Weights of a small GPT-style language model, trained from scratch on English Wikipedia: 9 heads of 64 (3 for keys and values), MLP 2304 SwiGLU.
Each number is 50 + 12 x the weight over the matrix's rms, rounded and kept within 0 to 99. Layers, rows and columns count from 0.

# layer 2 MLP down (transposed), 2304x576, rms 0.0181, rows 1215-1231, columns 432-575
30 44 53 59 49 59 49 41 51 36 51 62 63 42 64 46 41 41 51 48 31 45 46 59 60 40 57 53 51 54 44 68 62 52 50 58 63 61 45 52 66 50 58 43 60 49 65 40 51 48 45 35 73 42 31 41 53 47 44 43 56 38 49 34 60 51 55 26 53 61 45 66 65 49 63 45 40 42 67 50 50 56 58 55 45 37 53 53 50 34 62 45 49 38 38 66 57 44 52 36 43 54 49 50 63 42 63 42 40 48 49 39 51 55 45 46 61 60 47 50 50 65 70 69 40 48 41 47 53 48 61 38 43 52 45 28 64 47 42 34 51 42 61 34
49 52 41 49 45 48 66 53 49 58 79 81 55 38 60 51 68 41 48 49 55 49 53 67 37 65 40 69 57 64 54 52 43 52 67 58 44 43 35 57 41 41 52 39 59 45 72 61 57 74 59 60 26 24 44 53 73 35 56 47 49 60 65 55 61 42 46 49 58 47 52 60 48 39 60 48 38 52 43 47 52 59 48 41 42 47 53 73 56 39 42 62 52 53 43 44 44 55 29 72 53 61 56 43 73 30 60 49 50 42 41 61 47 59 51 53 37 46 75 56 56 53 52 64 60 63 35 52 38 61 50 51 33 58 65 45 52 55 50 36 45 31 54 63
63 60 55 49 55 51 49 56 49 55 44 48 55 65 56 48 61 36 43 45 36 57 68 61 72 32 60 64 54 47 43 45 49 52 50 61 60 43 84 49 43 56 57 60 47 59 56 49 57 39 64 47 43 48 41 30 56 67 15 49 59 46 55 86 50 35 64 56 58 50 52 41 43 48 57 51 62 41 63 28 54 56 63 50 34 61 37 59 20 32 46 37 37 65 33 68 93 41 30 37 72 56 54 42 53 29 38 61 63 53 49 43 52 44 66 41 40 47 38 69 64 37 42 47 58 35 74 52 53 33 46 47 41 53 70 55 61 27 47 51 60 55 47 61
46 42 48 59 42 46 38 43 89 27 56 46 69 52 44 40 43 58 59 40 38 70 38 28 50 46 46 43 50 36 41 63 47 59 46 59 48 44 33 65 61 52 51 37 47 41 60 69 45 53 34 74 37 67 58 45 66 39 33 63 55 46 45 56 35 56 64 43 29 42 46 60 58 45 55 58 45 53 39 69 40 56 59 43 55 50 48 18 21 41 45 43 70 58 72 44 53 43 42 61 48 50 63 49 57 43 50 32 41 37 76 38 44 58 60 54 58 60 54 51 53 52 43 55 74 44 51 60 41 53 61 55 55 37 39 77 40 52 41 56 49 54 68 51
62 35 49 66 43 43 68 32 49 46 37 31 53 42 60 36 38 64 55 47 54 51 41 55 58 60 60 50 53 25 34 37 35 50 56 54 66 49 50 41 55 52 47 55 61 59 66 50 35 60 47 42 55 47 45 55 43 53 46 50 45 71 55 60 61 39 35 51 64 66 43 53 48 64 49 53 50 69 46 36 58 46 61 41 41 60 59 29 54 58 59 52 42 46 56 28 54 57 60 48 31 46 41 34 53 37 45 51 51 63 46 60 61 45 54 53 75 66 30 45 48 37 55 63 55 50 39 51 57 50 35 33 46 47 62 40 28 46 51 73 47 72 61 48
32 42 69 45 48 63 57 32 53 51 53 67 57 45 58 50 56 45 50 59 53 29 44 55 35 16 71 62 49 11 68 22 38 30 21 40 50 66 66 39 56 65 42 54 57 66 40 48 43 55 49 51 50 54 28 52 51 68 12 50 55 53 47 53 53 35 58 55 29 56 50 42 65 54 43 60 30 57 46 42 49 55 52 88 47 45 52 25 62 62 46 47 53 45 47 56 59 56 55 62 55 44 43 56 59 68 42 54 55 31 38 63 69 83 35 51 43 54 50 44 46 31 65 67 57 60 43 52 36 43 89 43 57 49 43 41 72 53 41 54 75 48 60 39
42 47 37 40 71 40 50 53 40 60 54 39 64 57 62 52 50 60 61 55 48 44 59 46 75 64 56 72 46 46 41 48 38 41 48 43 52 54 45 50 52 52 40 48 76 53 25 39 46 54 39 39 57 54 49 59 46 59 27 47 54 44 33 58 39 50 55 44 48 74 51 38 29 48 38 50 42 33 45 58 60 44 55 29 48 59 59 72 42 42 61 48 51 48 44 56 48 41 56 68 67 67 33 57 45 45 53 58 55 51 64 40 64 43 59 52 45 56 39 63 47 50 45 47 52 29 52 46 42 38 39 48 39 51 59 41 82 56 52 54 57 46 41 58
45 36 48 51 53 55 40 47 15 56 49 59 72 48 63 60 66 42 62 54 53 57 54 58 47 57 67 40 63 34 54 79 55 20 52 63 56 42 55 51 47 42 54 50 52 46 32 40 50 49 47 50 47 43 48 57 65 44 41 66 40 61 37 40 50 53 52 36 40 49 57 52 56 45 65 40 46 48 50 50 44 54 53 56 75 56 51 58 58 57 46 45 67 56 32 55 57 61 52 42 44 23 30 62 46 46 42 55 37 70 56 54 38 31 32 54 45 47 50 51 44 64 40 56 33 43 44 65 34 62 55 52 50 69 57 31 61 67 52 50 80 56 58 58
40 25 26 45 52 51 58 58 58 61 42 51 54 64 75 65 53 33 43 49 60 49 54 50 49 54 48 53 55 62 53 62 53 51 39 44 28 41 52 43 44 47 64 60 57 50 49 36 53 50 55 67 48 61 49 56 62 41 69 37 60 44 58 61 62 50 49 55 55 46 64 50 47 51 51 45 53 44 45 33 50 57 30 56 46 39 63 48 67 47 40 54 92 54 53 48 46 33 40 35 57 33 48 46 48 33 46 26 26 52 44 27 80 44 69 55 61 39 52 45 45 24 69 54 64 47 54 43 39 71 51 50 42 53 62 30 36 45 48 61 57 35 35 67
56 63 29 53 37 56 61 67 66 54 54 41 35 55 61 40 45 38 57 37 66 41 30 38 30 61 54 44 62 51 46 40 53 44 63 35 64 49 71 43 46 32 55 46 66 61 45 48 50 63 57 53 52 35 57 52 44 46 65 56 53 54 60 54 71 29 51 55 79 34 45 62 66 40 67 23 52 48 42 48 39 59 46 36 29 60 47 67 40 46 23 75 35 52 62 34 65 33 43 59 49 16 58 46 83 43 68 46 47 43 69 59 58 50 33 64 39 55 70 67 41 57 41 51 47 27 55 35 45 39 44 41 52 54 54 36 46 41 43 40 60 34 55 31
59 56 51 34 43 68 60 48 53 49 61 43 76 47 56 59 47 68 62 45 35 58 41 64 62 33 59 40 37 43 34 50 77 48 44 45 46 60 37 49 59 34 69 42 46 33 72 64 46 40 51 42 20 58 65 45 41 51 51 37 65 23 55 49 47 56 51 89 46 68 69 44 67 56 46 61 45 56 69 35 59 44 68 68 63 59 36 70 55 55 50 65 57 51 47 40 31 55 71 71 48 47 65 51 61 64 71 65 45 50 59 47 50 46 45 30 55 43 61 33 51 37 49 48 62 44 42 48 68 62 45 60 49 42 48 52 54 47 62 41 44 48 70 71
59 42 59 50 58 35 53 34 59 62 57 55 72 54 46 61 60 56 48 51 50 48 48 58 56 55 57 49 59 48 36 38 48 32 42 52 49 42 53 42 33 45 69 49 49 47 63 51 49 60 44 45 51 30 49 57 38 45 40 65 36 61 61 57 60 40 43 46 56 50 50 57 36 68 55 58 60 48 64 51 47 57 55 52 40 38 46 48 48 51 49 55 38 56 56 43 77 50 30 49 60 52 41 64 55 48 35 59 55 57 56 65 63 53 41 65 48 44 59 54 49 52 41 37 54 45 49 46 51 52 54 53 50 56 54 55 49 40 46 58 54 47 45 56
39 42 56 39 49 42 55 41 40 20 43 57 49 76 49 28 50 51 42 42 44 54 38 62 71 52 64 69 46 28 85 47 57 56 45 41 44 44 47 44 52 53 51 43 50 52 41 40 48 60 48 51 62 32 30 49 63 52 69 35 45 38 66 47 60 38 45 61 38 37 55 55 50 45 45 39 52 48 45 60 36 59 39 57 59 48 56 55 29 42 62 51 42 51 53 56 38 46 50 69 48 66 56 40 39 46 57 54 32 66 59 55 46 44 51 51 64 50 41 49 59 71 51 61 43 42 45 47 44 48 42 62 50 64 46 47 44 44 60 50 29 40 63 50
74 55 42 54 63 44 51 26 74 70 46 55 47 33 48 58 48 68 48 63 47 51 56 50 35 62 48 61 39 49 49 51 44 34 63 58 54 48 55 78 57 66 42 28 43 89 30 36 61 39 41 31 41 40 50 35 32 50 35 43 57 52 54 68 46 40 53 48 44 44 41 50 30 59 50 37 62 80 62 55 37 34 66 33 58 52 48 39 45 70 61 46 45 67 12 49 62 58 66 39 57 53 43 49 43 44 24 65 87 43 50 62 49 40 61 65 49 35 61 26 63 58 59 63 66 99 57 52 48 49 51 65 51 70 53 52 61 44 61 42 35 64 40 64
37 63 27 46 37 46 46 50 67 40 45 41 50 56 61 54 48 41 36 30 56 52 50 55 58 54 68 43 50 41 70 43 70 46 49 37 47 39 31 52 59 33 69 38 70 49 61 48 55 56 41 41 58 45 59 62 46 62 57 42 55 40 59 46 60 58 60 64 54 46 60 64 49 46 55 74 70 58 63 53 63 44 52 49 37 67 46 60 50 55 54 45 47 69 43 26 36 78 45 59 44 60 47 39 43 64 39 63 37 48 53 44 82 55 49 60 51 42 56 59 58 46 65 55 27 58 26 47 50 52 49 61 51 62 55 41 44 56 69 32 42 71 58 64
56 44 38 41 55 40 46 56 40 29 44 55 46 35 30 73 44 82 58 56 55 48 58 52 80 46 51 67 31 51 50 51 62 53 61 40 51 40 48 65 39 46 56 48 39 60 59 51 54 36 54 36 43 67 49 49 43 64 79 41 46 46 44 62 51 27 68 54 45 40 48 45 57 33 63 47 62 72 50 30 40 42 41 59 42 40 58 36 54 38 67 55 52 40 51 59 51 50 74 55 54 43 68 65 53 76 66 45 57 46 58 54 54 54 32 71 36 39 56 31 59 46 44 65 81 58 64 65 51 32 51 78 53 50 73 76 74 41 47 58 70 62 20 38
44 62 57 49 22 37 43 60 43 34 43 51 44 54 49 39 68 47 39 54 52 50 56 30 25 49 74 46 61 47 41 65 72 52 58 44 37 48 44 48 48 45 33 44 36 53 49 58 39 48 55 37 42 58 45 46 28 37 60 50 45 55 50 58 66 55 51 65 51 64 33 64 56 47 42 29 54 45 44 32 32 80 37 49 47 35 45 39 43 45 50 53 51 59 63 65 59 60 39 41 59 53 75 59 41 32 60 58 41 64 58 71 64 41 48 53 40 50 45 52 71 29 55 44 52 45 46 50 49 42 64 43 32 45 66 62 61 64 71 53 55 30 47 45
# layer 2 MLP gate, 2304x576, rms 0.0201, rows 1216-1231, columns 432-575
50 52 49 62 49 59 48 51 52 37 40 46 68 36 38 61 47 63 64 64 50 46 23 38 40 53 55 58 58 43 48 52 57 43 57 60 52 54 58 52 48 51 57 44 37 40 74 46 79 49 43 45 48 49 59 42 47 57 45 50 60 45 52 41 35 47 42 71 56 37 39 36 48 42 49 58 39 57 59 46 32 53 52 37 57 62 51 44 43 47 42 50 54 53 57 62 63 58 60 62 62 45 54 64 38 47 47 65 55 50 41 36 55 54 53 67 53 47 69 49 66 47 44 42 39 55 58 57 66 63 43 29 67 36 36 54 48 46 55 42 51 57 44 39
42 34 66 30 53 66 53 11 59 63 59 31 69 51 27 62 53 59 44 46 57 45 54 42 51 66 62 25 40 31 54 65 48 43 37 65 61 56 34 33 71 55 42 51 58 52 64 51 53 39 45 39 45 51 53 19 46 38 48 45 63 57 68 51 51 58 29 39 44 71 46 42 36 49 46 46 77 69 78 59 34 44 43 56 58 46 39 45 55 66 68 41 59 58 41 52 51 69 62 32 40 52 62 70 46 30 65 47 52 49 55 50 44 52 56 60 61 43 42 36 45 72 43 63 64 42 43 69 57 51 50 59 49 53 73 43 52 72 38 56 55 41 61 45
30 46 56 39 42 71 45 49 64 30 44 47 51 42 60 48 30 46 66 49 48 56 63 46 46 41 56 45 43 36 68 64 53 58 53 47 49 47 51 46 38 51 49 51 52 50 62 62 53 51 44 45 40 53 64 52 64 38 45 45 76 43 34 29 46 63 52 46 54 57 56 43 40 32 42 46 61 57 36 48 54 62 48 57 63 41 62 70 23 29 52 55 42 49 61 24 46 60 48 63 38 42 67 48 38 45 41 38 53 34 61 54 55 78 53 53 68 63 57 48 50 56 45 61 61 53 44 69 32 48 41 50 69 54 34 65 53 61 42 66 55 34 42 63
60 57 71 55 51 49 56 40 61 57 53 36 42 21 65 32 50 79 46 39 59 41 46 60 35 65 64 50 59 32 53 41 47 56 59 51 67 51 63 39 51 61 52 43 53 58 57 52 37 48 39 46 40 56 51 50 52 50 58 45 36 53 52 41 62 33 35 63 46 65 61 49 47 40 71 61 53 43 56 38 41 46 54 60 46 57 48 40 40 70 54 53 45 46 54 50 38 51 61 38 58 42 36 43 57 45 34 37 53 44 42 55 60 44 54 50 70 69 45 46 83 42 51 77 43 39 32 60 50 43 44 49 36 55 53 55 28 63 47 51 44 46 71 50
25 62 52 67 61 60 55 47 58 29 57 42 45 78 34 44 25 58 46 29 64 52 56 65 69 45 64 54 41 38 44 50 39 26 08 48 70 42 73 49 75 69 44 48 49 25 44 46 28 42 51 26 51 52 48 52 33 42 32 51 39 53 55 58 31 42 27 84 48 59 40 53 42 42 50 54 40 65 61 56 66 48 30 60 46 20 66 48 61 55 47 47 34 42 40 58 67 46 13 63 54 58 42 28 26 58 48 67 51 61 37 43 63 48 84 58 39 74 59 45 60 20 36 76 35 43 35 62 56 73 48 49 28 37 46 77 32 40 43 43 36 35 60 57
64 50 52 42 77 40 41 34 54 47 52 41 40 57 51 34 29 56 41 50 52 35 62 49 44 67 59 49 63 38 67 67 64 43 35 64 63 43 60 54 37 42 37 40 57 47 50 58 51 50 49 49 49 51 58 50 53 49 31 38 56 61 50 44 39 52 60 53 38 39 53 34 52 59 42 47 48 59 51 40 63 46 59 38 39 39 49 62 29 33 56 55 50 52 36 52 39 57 50 64 65 50 29 58 50 56 60 41 28 55 58 65 60 50 42 52 40 57 44 46 52 33 63 48 56 47 45 71 50 65 42 70 44 45 40 57 60 37 44 38 44 43 46 49
51 38 29 63 55 22 41 51 56 48 62 44 54 57 51 44 34 57 37 62 52 41 39 56 45 41 43 65 39 57 59 56 34 48 20 38 51 55 54 16 53 40 45 75 53 39 82 57 63 57 54 69 62 34 46 48 55 50 49 37 68 58 44 61 55 50 60 35 67 46 52 58 63 45 54 41 59 50 67 36 37 70 33 28 57 78 39 58 43 52 41 38 36 37 54 62 58 60 47 59 57 80 35 49 57 70 46 33 43 46 59 33 50 53 60 31 37 47 61 43 35 64 55 41 63 58 28 59 44 61 57 56 63 45 61 58 71 47 39 51 33 58 64 52
42 47 56 43 56 48 59 58 30 63 41 70 24 45 36 40 57 58 74 54 34 41 46 45 38 41 28 61 47 60 51 56 29 44 63 45 35 80 56 40 49 51 27 62 59 60 56 30 62 46 50 53 43 59 64 62 57 35 37 46 52 50 34 28 59 38 35 67 50 33 40 54 55 63 63 42 48 51 53 57 43 39 71 60 71 51 42 70 43 53 66 60 58 56 66 27 66 50 51 46 45 32 22 58 55 65 43 72 62 65 51 51 64 54 44 74 46 55 56 66 62 53 20 46 46 33 59 47 39 53 51 44 51 45 53 41 69 49 63 57 54 64 23 40
57 46 67 43 55 54 57 30 56 53 36 57 52 56 24 78 48 53 47 46 35 41 45 42 70 55 66 54 38 47 37 65 77 56 51 50 60 50 56 58 53 58 43 71 49 60 66 61 61 38 32 27 40 48 46 48 44 49 26 37 56 66 55 60 52 73 36 46 62 55 39 46 39 57 67 66 59 46 76 58 39 48 54 46 52 45 58 42 44 57 49 28 36 64 65 55 45 33 61 45 61 78 57 63 40 65 43 65 67 41 42 56 61 74 60 58 66 52 54 55 64 32 40 44 48 61 72 56 44 41 72 45 43 40 68 70 56 51 63 57 30 58 34 84
58 61 40 30 36 25 53 48 49 32 23 51 63 38 66 57 70 44 43 41 55 62 61 46 57 64 50 50 19 59 47 48 52 32 59 36 54 57 49 36 49 53 39 49 38 43 62 59 55 45 34 44 51 52 26 48 40 44 42 47 36 41 64 29 55 65 63 73 47 76 51 39 57 78 27 60 36 47 55 46 60 45 49 48 43 54 55 35 37 58 42 41 48 76 29 55 38 53 51 58 60 53 52 50 47 75 46 52 55 49 59 29 51 43 42 50 39 30 62 41 46 61 57 48 42 56 59 37 86 39 43 75 42 46 51 61 74 43 47 44 34 52 58 57
37 52 45 62 53 54 55 76 55 46 46 65 28 43 55 51 45 44 48 37 54 51 46 38 52 31 63 63 39 41 69 71 50 48 48 52 42 45 44 46 44 60 54 44 52 65 32 50 56 54 62 32 53 50 41 57 48 58 66 48 64 44 40 50 32 39 52 39 40 48 72 52 50 46 51 33 46 27 51 60 42 34 49 43 52 46 51 56 49 42 50 38 46 39 34 45 46 43 61 54 59 45 53 46 34 43 47 50 38 38 45 55 50 41 50 56 53 35 67 36 53 56 62 61 57 46 54 59 44 41 46 72 44 44 45 39 67 42 37 41 55 48 57 66
28 57 53 50 44 33 70 42 54 40 55 55 60 48 40 30 64 56 33 42 49 42 56 71 51 55 61 56 30 34 66 37 25 62 44 52 40 57 52 56 71 52 56 41 48 38 54 49 45 21 61 64 50 43 31 53 45 46 50 46 29 54 37 36 57 41 32 40 61 45 56 34 35 58 46 34 43 69 66 49 38 56 47 61 44 60 63 75 50 68 75 61 44 55 70 53 61 74 58 53 51 40 51 35 61 48 48 46 52 50 37 66 57 27 52 52 49 53 44 63 57 52 42 58 52 52 48 49 61 43 58 29 49 63 54 46 53 52 69 56 42 60 72 49
38 51 55 59 48 56 42 43 59 50 65 43 36 66 33 43 42 38 70 36 47 40 59 54 59 36 37 32 25 47 51 31 38 54 36 34 22 50 48 54 30 39 40 42 62 33 53 27 39 48 79 44 53 42 60 47 50 51 57 42 68 42 40 26 47 53 43 58 58 56 36 50 58 64 58 55 55 34 37 62 62 74 30 53 39 47 54 61 41 58 49 28 40 45 65 57 40 55 49 25 52 51 48 54 50 54 63 81 42 37 60 31 62 39 59 67 63 58 29 58 46 54 53 26 38 21 60 47 21 55 72 55 56 40 36 32 45 41 51 40 46 39 32 23
46 31 70 50 70 36 49 48 37 48 68 32 62 43 50 55 68 52 47 30 43 41 47 50 55 50 36 61 66 44 54 41 45 65 51 35 50 71 35 44 55 56 58 52 60 61 68 53 38 56 42 59 52 66 45 68 62 49 53 49 46 43 68 50 61 50 58 32 55 41 56 35 51 58 60 49 46 55 51 45 52 51 45 31 61 46 48 53 44 43 56 63 50 53 57 46 45 62 56 57 59 51 27 47 57 61 46 38 30 51 51 64 31 58 58 40 50 40 52 41 54 54 36 53 65 60 48 55 62 57 56 61 61 46 50 42 46 61 46 41 52 42 51 43
37 42 46 43 60 74 68 49 50 77 46 51 48 70 59 49 58 23 42 61 50 51 50 44 36 49 37 43 79 49 53 69 66 41 44 51 57 65 43 27 43 45 53 56 53 67 37 47 53 56 51 64 46 50 44 44 48 60 37 30 74 35 56 60 45 51 52 66 68 41 42 66 61 58 62 49 57 44 63 40 53 66 54 42 74 53 32 54 43 43 51 72 49 67 39 56 43 71 31 53 50 43 33 50 44 26 43 54 42 28 55 45 41 44 44 38 59 25 51 72 58 53 74 47 34 56 43 36 54 40 40 56 32 62 56 33 48 57 50 44 54 37 60 69
46 53 70 51 24 55 37 56 57 34 53 44 51 60 58 51 55 32 34 54 52 59 60 41 42 56 48 69 38 58 52 72 52 46 38 48 41 55 59 43 53 52 21 55 53 56 44 50 42 17 74 50 54 26 59 34 45 50 46 41 37 74 37 47 65 61 67 25 56 52 44 37 54 33 55 43 61 59 39 29 39 56 49 58 61 41 54 45 54 39 60 58 57 56 44 43 62 48 44 69 55 45 42 45 56 46 49 58 35 26 53 37 45 61 33 38 25 56 53 30 34 29 50 39 61 45 65 61 53 41 52 37 44 67 56 46 40 42 30 58 59 38 51 56
# layer 2 MLP up, 2304x576, rms 0.0196, rows 1216-1231, columns 432-575
56 64 59 57 34 47 41 61 47 42 46 32 35 49 52 53 27 62 55 47 50 41 57 51 47 50 44 36 64 71 55 24 53 62 69 54 68 46 67 44 67 39 43 49 52 40 51 38 39 52 48 47 45 44 46 41 43 52 50 52 55 37 42 64 42 45 34 58 55 59 46 61 38 59 57 47 63 55 44 54 43 42 60 43 64 54 62 57 33 56 48 24 65 74 60 53 44 60 28 43 33 42 45 31 52 02 38 49 62 52 43 58 37 35 66 61 51 48 43 52 67 51 34 45 49 51 61 48 48 54 54 37 49 53 52 52 68 70 52 40 65 61 45 35
39 48 37 72 54 32 60 60 86 53 62 51 55 71 46 57 32 65 56 68 22 64 23 46 45 61 54 63 58 50 40 61 65 52 48 57 31 60 36 56 61 38 71 60 59 27 40 49 31 43 32 57 75 39 45 58 47 46 57 61 44 45 45 61 45 49 44 45 45 59 56 52 60 66 49 33 41 36 68 54 46 42 52 39 53 46 77 75 57 28 41 48 55 39 52 46 28 47 53 54 50 49 57 47 38 40 61 14 45 49 34 39 41 45 57 60 56 43 59 38 45 45 53 47 53 63 38 51 61 53 63 51 43 36 56 35 54 58 57 48 21 41 69 56
66 59 41 55 40 36 48 45 76 46 70 53 60 67 46 41 59 29 48 28 54 56 36 38 45 57 31 39 57 55 60 51 32 44 51 58 23 42 53 70 42 60 53 38 47 43 55 49 32 34 53 67 47 50 54 30 56 42 38 46 39 73 51 59 52 47 58 42 28 36 52 77 45 40 47 52 33 42 58 72 47 41 59 54 70 40 42 15 47 54 53 53 60 48 63 58 51 36 56 39 57 45 44 44 60 52 52 50 26 58 77 43 56 42 52 56 37 47 36 56 38 26 52 46 47 46 65 54 45 56 59 51 39 35 50 48 35 32 56 48 46 61 54 44
50 57 58 51 44 60 37 51 50 54 56 41 50 33 77 52 80 49 35 42 55 46 55 57 38 53 66 51 38 36 51 58 57 62 27 59 39 59 56 45 40 56 60 59 61 44 74 62 48 34 61 41 28 39 51 61 43 52 55 50 35 36 41 31 56 60 42 53 48 49 57 48 48 48 63 42 61 46 48 32 54 76 69 74 57 59 40 38 52 73 76 58 50 63 18 56 39 58 45 45 43 53 43 56 64 51 53 57 60 52 40 38 56 62 65 50 69 51 67 35 53 72 30 74 42 61 43 63 33 58 64 62 29 65 50 46 58 63 61 58 43 45 63 61
53 42 55 39 60 73 37 38 57 56 64 65 45 41 42 57 68 47 30 58 30 53 67 43 39 49 39 54 66 17 54 55 62 47 49 34 32 53 41 68 72 56 31 54 48 65 67 42 39 43 68 49 51 44 41 57 31 58 31 48 64 40 29 43 48 32 72 58 43 47 48 37 66 50 47 51 69 44 58 43 51 58 62 71 67 67 49 59 62 26 32 72 56 29 50 59 57 67 71 26 24 50 64 47 87 66 52 69 29 34 46 58 51 53 27 58 48 47 42 50 56 30 63 56 72 59 90 51 58 62 55 64 37 43 58 42 73 37 48 56 58 52 42 44
55 39 42 33 71 24 49 58 48 55 62 43 57 49 61 46 46 79 57 64 54 51 55 57 61 59 55 61 49 42 51 65 55 43 50 50 55 43 43 37 48 47 50 49 54 49 35 55 37 54 49 37 46 41 46 52 54 54 37 61 45 37 45 50 40 54 59 61 46 66 49 27 38 47 62 47 30 51 36 33 52 43 44 48 30 60 50 71 32 52 50 50 54 50 36 61 51 51 63 62 70 61 44 56 42 51 65 50 50 50 59 37 52 47 55 50 33 60 24 63 54 33 57 51 37 44 47 41 31 46 30 51 38 51 55 44 76 43 62 39 62 58 52 57
53 50 44 58 26 53 36 50 36 58 35 48 37 49 45 49 47 65 59 38 47 50 53 44 59 55 31 38 36 37 47 19 68 85 58 79 48 49 67 65 48 54 54 49 45 57 26 48 35 48 25 27 39 64 51 70 60 56 70 39 43 62 53 49 64 45 58 59 44 33 58 57 54 40 54 66 59 40 53 58 53 27 64 43 55 42 68 49 61 48 52 53 36 75 62 47 15 37 57 37 44 54 54 40 46 37 49 70 55 60 50 38 68 33 53 48 76 38 41 62 58 51 56 58 41 51 64 28 54 47 43 52 45 54 70 32 40 45 53 35 40 64 39 46
38 60 61 54 31 52 63 62 42 52 51 61 54 57 51 54 36 34 61 47 57 43 51 47 55 54 21 48 40 65 46 75 52 48 65 40 63 72 31 55 34 53 47 52 55 34 61 45 49 48 57 72 41 70 65 59 66 51 58 58 54 54 50 47 41 58 60 57 42 47 61 52 34 66 48 50 46 57 46 48 59 33 75 44 55 32 56 50 60 51 38 45 67 59 42 33 46 49 27 36 42 33 46 55 40 55 41 71 42 38 41 42 58 54 49 63 46 64 47 64 62 44 32 53 68 56 63 49 57 63 48 52 51 22 43 57 54 49 42 56 52 60 33 42
47 63 54 75 25 41 50 60 64 63 28 53 60 72 42 56 47 58 43 59 62 69 37 68 56 43 45 60 50 66 48 53 57 55 67 42 61 27 38 57 66 28 38 36 46 46 54 68 33 44 46 53 61 58 45 55 39 36 54 55 49 33 67 39 53 42 59 46 80 52 52 54 46 39 50 48 28 45 35 41 63 33 50 50 55 72 55 57 47 57 34 54 47 45 73 49 26 40 36 64 58 54 49 54 55 54 42 43 29 34 45 24 46 47 22 36 59 54 54 51 22 56 45 57 48 54 55 36 48 34 64 63 60 57 43 45 39 54 42 55 81 30 39 49
38 38 61 41 31 49 63 55 34 44 31 60 81 50 46 41 76 47 33 46 28 56 65 52 63 49 79 64 43 17 50 58 58 45 54 29 46 70 52 20 38 52 59 52 46 44 77 47 67 52 50 59 19 17 48 46 39 51 29 70 46 24 59 35 34 46 50 55 55 48 36 37 39 73 52 61 45 50 55 47 62 64 62 45 47 44 44 44 27 62 33 51 45 68 51 56 50 50 70 51 65 71 49 65 23 47 43 46 85 56 47 64 35 57 39 44 54 49 59 67 38 54 27 59 33 35 57 51 55 61 58 60 35 72 26 50 56 42 67 59 40 50 61 62
46 58 51 50 44 50 50 53 61 54 35 47 52 53 57 63 41 57 38 42 63 53 55 62 60 44 54 63 56 50 54 46 49 31 50 43 50 31 57 42 46 34 53 54 61 40 54 52 51 63 43 50 57 60 55 51 47 44 52 45 52 56 64 52 43 47 37 39 48 47 60 62 50 56 40 49 46 52 63 43 45 43 53 47 46 47 47 52 51 52 46 41 54 52 41 36 55 44 44 42 47 59 61 54 59 42 50 56 37 49 44 65 52 45 52 75 48 43 63 53 59 52 39 39 60 53 37 61 53 30 58 53 39 61 46 54 40 62 51 46 39 58 49 58
49 47 45 30 62 49 55 44 51 34 47 39 65 68 38 49 41 56 33 18 73 51 47 49 55 66 48 48 72 33 41 48 60 52 69 27 28 39 53 50 61 67 38 37 56 48 54 66 53 46 66 39 53 37 50 34 54 55 64 32 38 37 40 49 45 63 49 52 30 46 52 58 46 48 50 43 49 43 50 44 48 57 38 57 60 38 50 44 37 43 45 51 53 27 44 53 55 55 45 65 66 76 66 75 37 54 58 33 44 52 68 60 70 62 56 61 54 54 48 43 36 58 60 42 56 43 50 61 31 58 58 58 41 51 53 40 42 66 44 56 46 45 59 52
71 55 34 44 59 67 45 64 64 75 64 44 41 46 36 65 54 53 58 58 48 37 63 44 71 55 49 26 38 71 52 54 47 50 78 48 54 41 43 53 40 52 53 39 48 75 33 24 52 53 54 29 42 31 50 52 40 58 44 60 75 31 70 58 49 64 35 59 55 61 48 58 52 44 63 30 61 76 42 45 52 59 37 36 57 59 44 45 38 72 51 35 58 70 47 48 61 58 72 35 39 57 36 36 40 48 24 69 67 35 69 74 38 20 62 53 45 35 51 52 76 51 62 43 52 87 56 56 50 43 36 44 35 85 59 54 66 40 61 40 54 53 33 26
46 41 34 36 75 60 57 41 54 50 48 57 73 32 43 48 40 46 52 36 53 76 52 73 55 48 68 68 40 46 57 62 42 37 41 55 59 46 46 52 51 51 42 46 65 54 40 48 67 36 48 58 49 65 44 36 39 49 17 83 67 47 42 59 60 66 61 48 53 26 38 49 46 58 52 34 34 59 61 44 40 56 72 20 58 36 70 59 50 44 56 36 47 30 58 40 46 45 42 64 47 51 64 40 55 59 47 57 66 38 48 47 41 59 52 67 53 67 40 50 42 47 51 38 51 58 59 49 65 58 46 64 56 38 42 53 58 52 47 44 33 53 60 57
69 49 56 66 45 47 58 34 59 52 43 57 52 69 42 26 27 46 46 33 55 50 18 20 40 51 27 34 47 54 51 58 34 60 40 61 56 61 53 60 75 55 46 95 57 27 48 40 47 49 40 54 70 46 48 60 38 49 38 59 61 44 40 37 69 60 30 48 30 50 52 40 32 49 55 71 48 20 60 53 58 51 48 39 44 67 44 59 43 41 55 54 58 24 61 60 42 54 43 48 42 70 28 47 40 50 35 40 36 69 55 51 55 54 67 48 50 64 43 54 37 61 51 51 41 43 49 65 61 66 35 37 55 41 61 27 36 51 68 47 41 59 54 34
53 53 57 48 63 30 50 45 44 49 52 50 61 44 52 34 82 46 53 29 41 33 51 34 49 66 58 45 54 37 49 45 60 59 64 49 46 59 53 40 55 50 54 39 63 49 56 61 46 60 24 38 47 62 47 47 53 37 56 43 52 35 55 51 56 55 40 66 30 57 63 63 50 51 42 47 66 36 59 60 53 76 50 60 39 50 43 46 35 52 37 41 46 43 59 41 50 53 38 22 48 58 63 58 38 41 50 50 54 76 43 76 81 50 75 50 58 63 53 58 64 53 37 76 50 42 48 68 36 67 65 62 63 39 61 50 71 58 77 46 53 40 48 36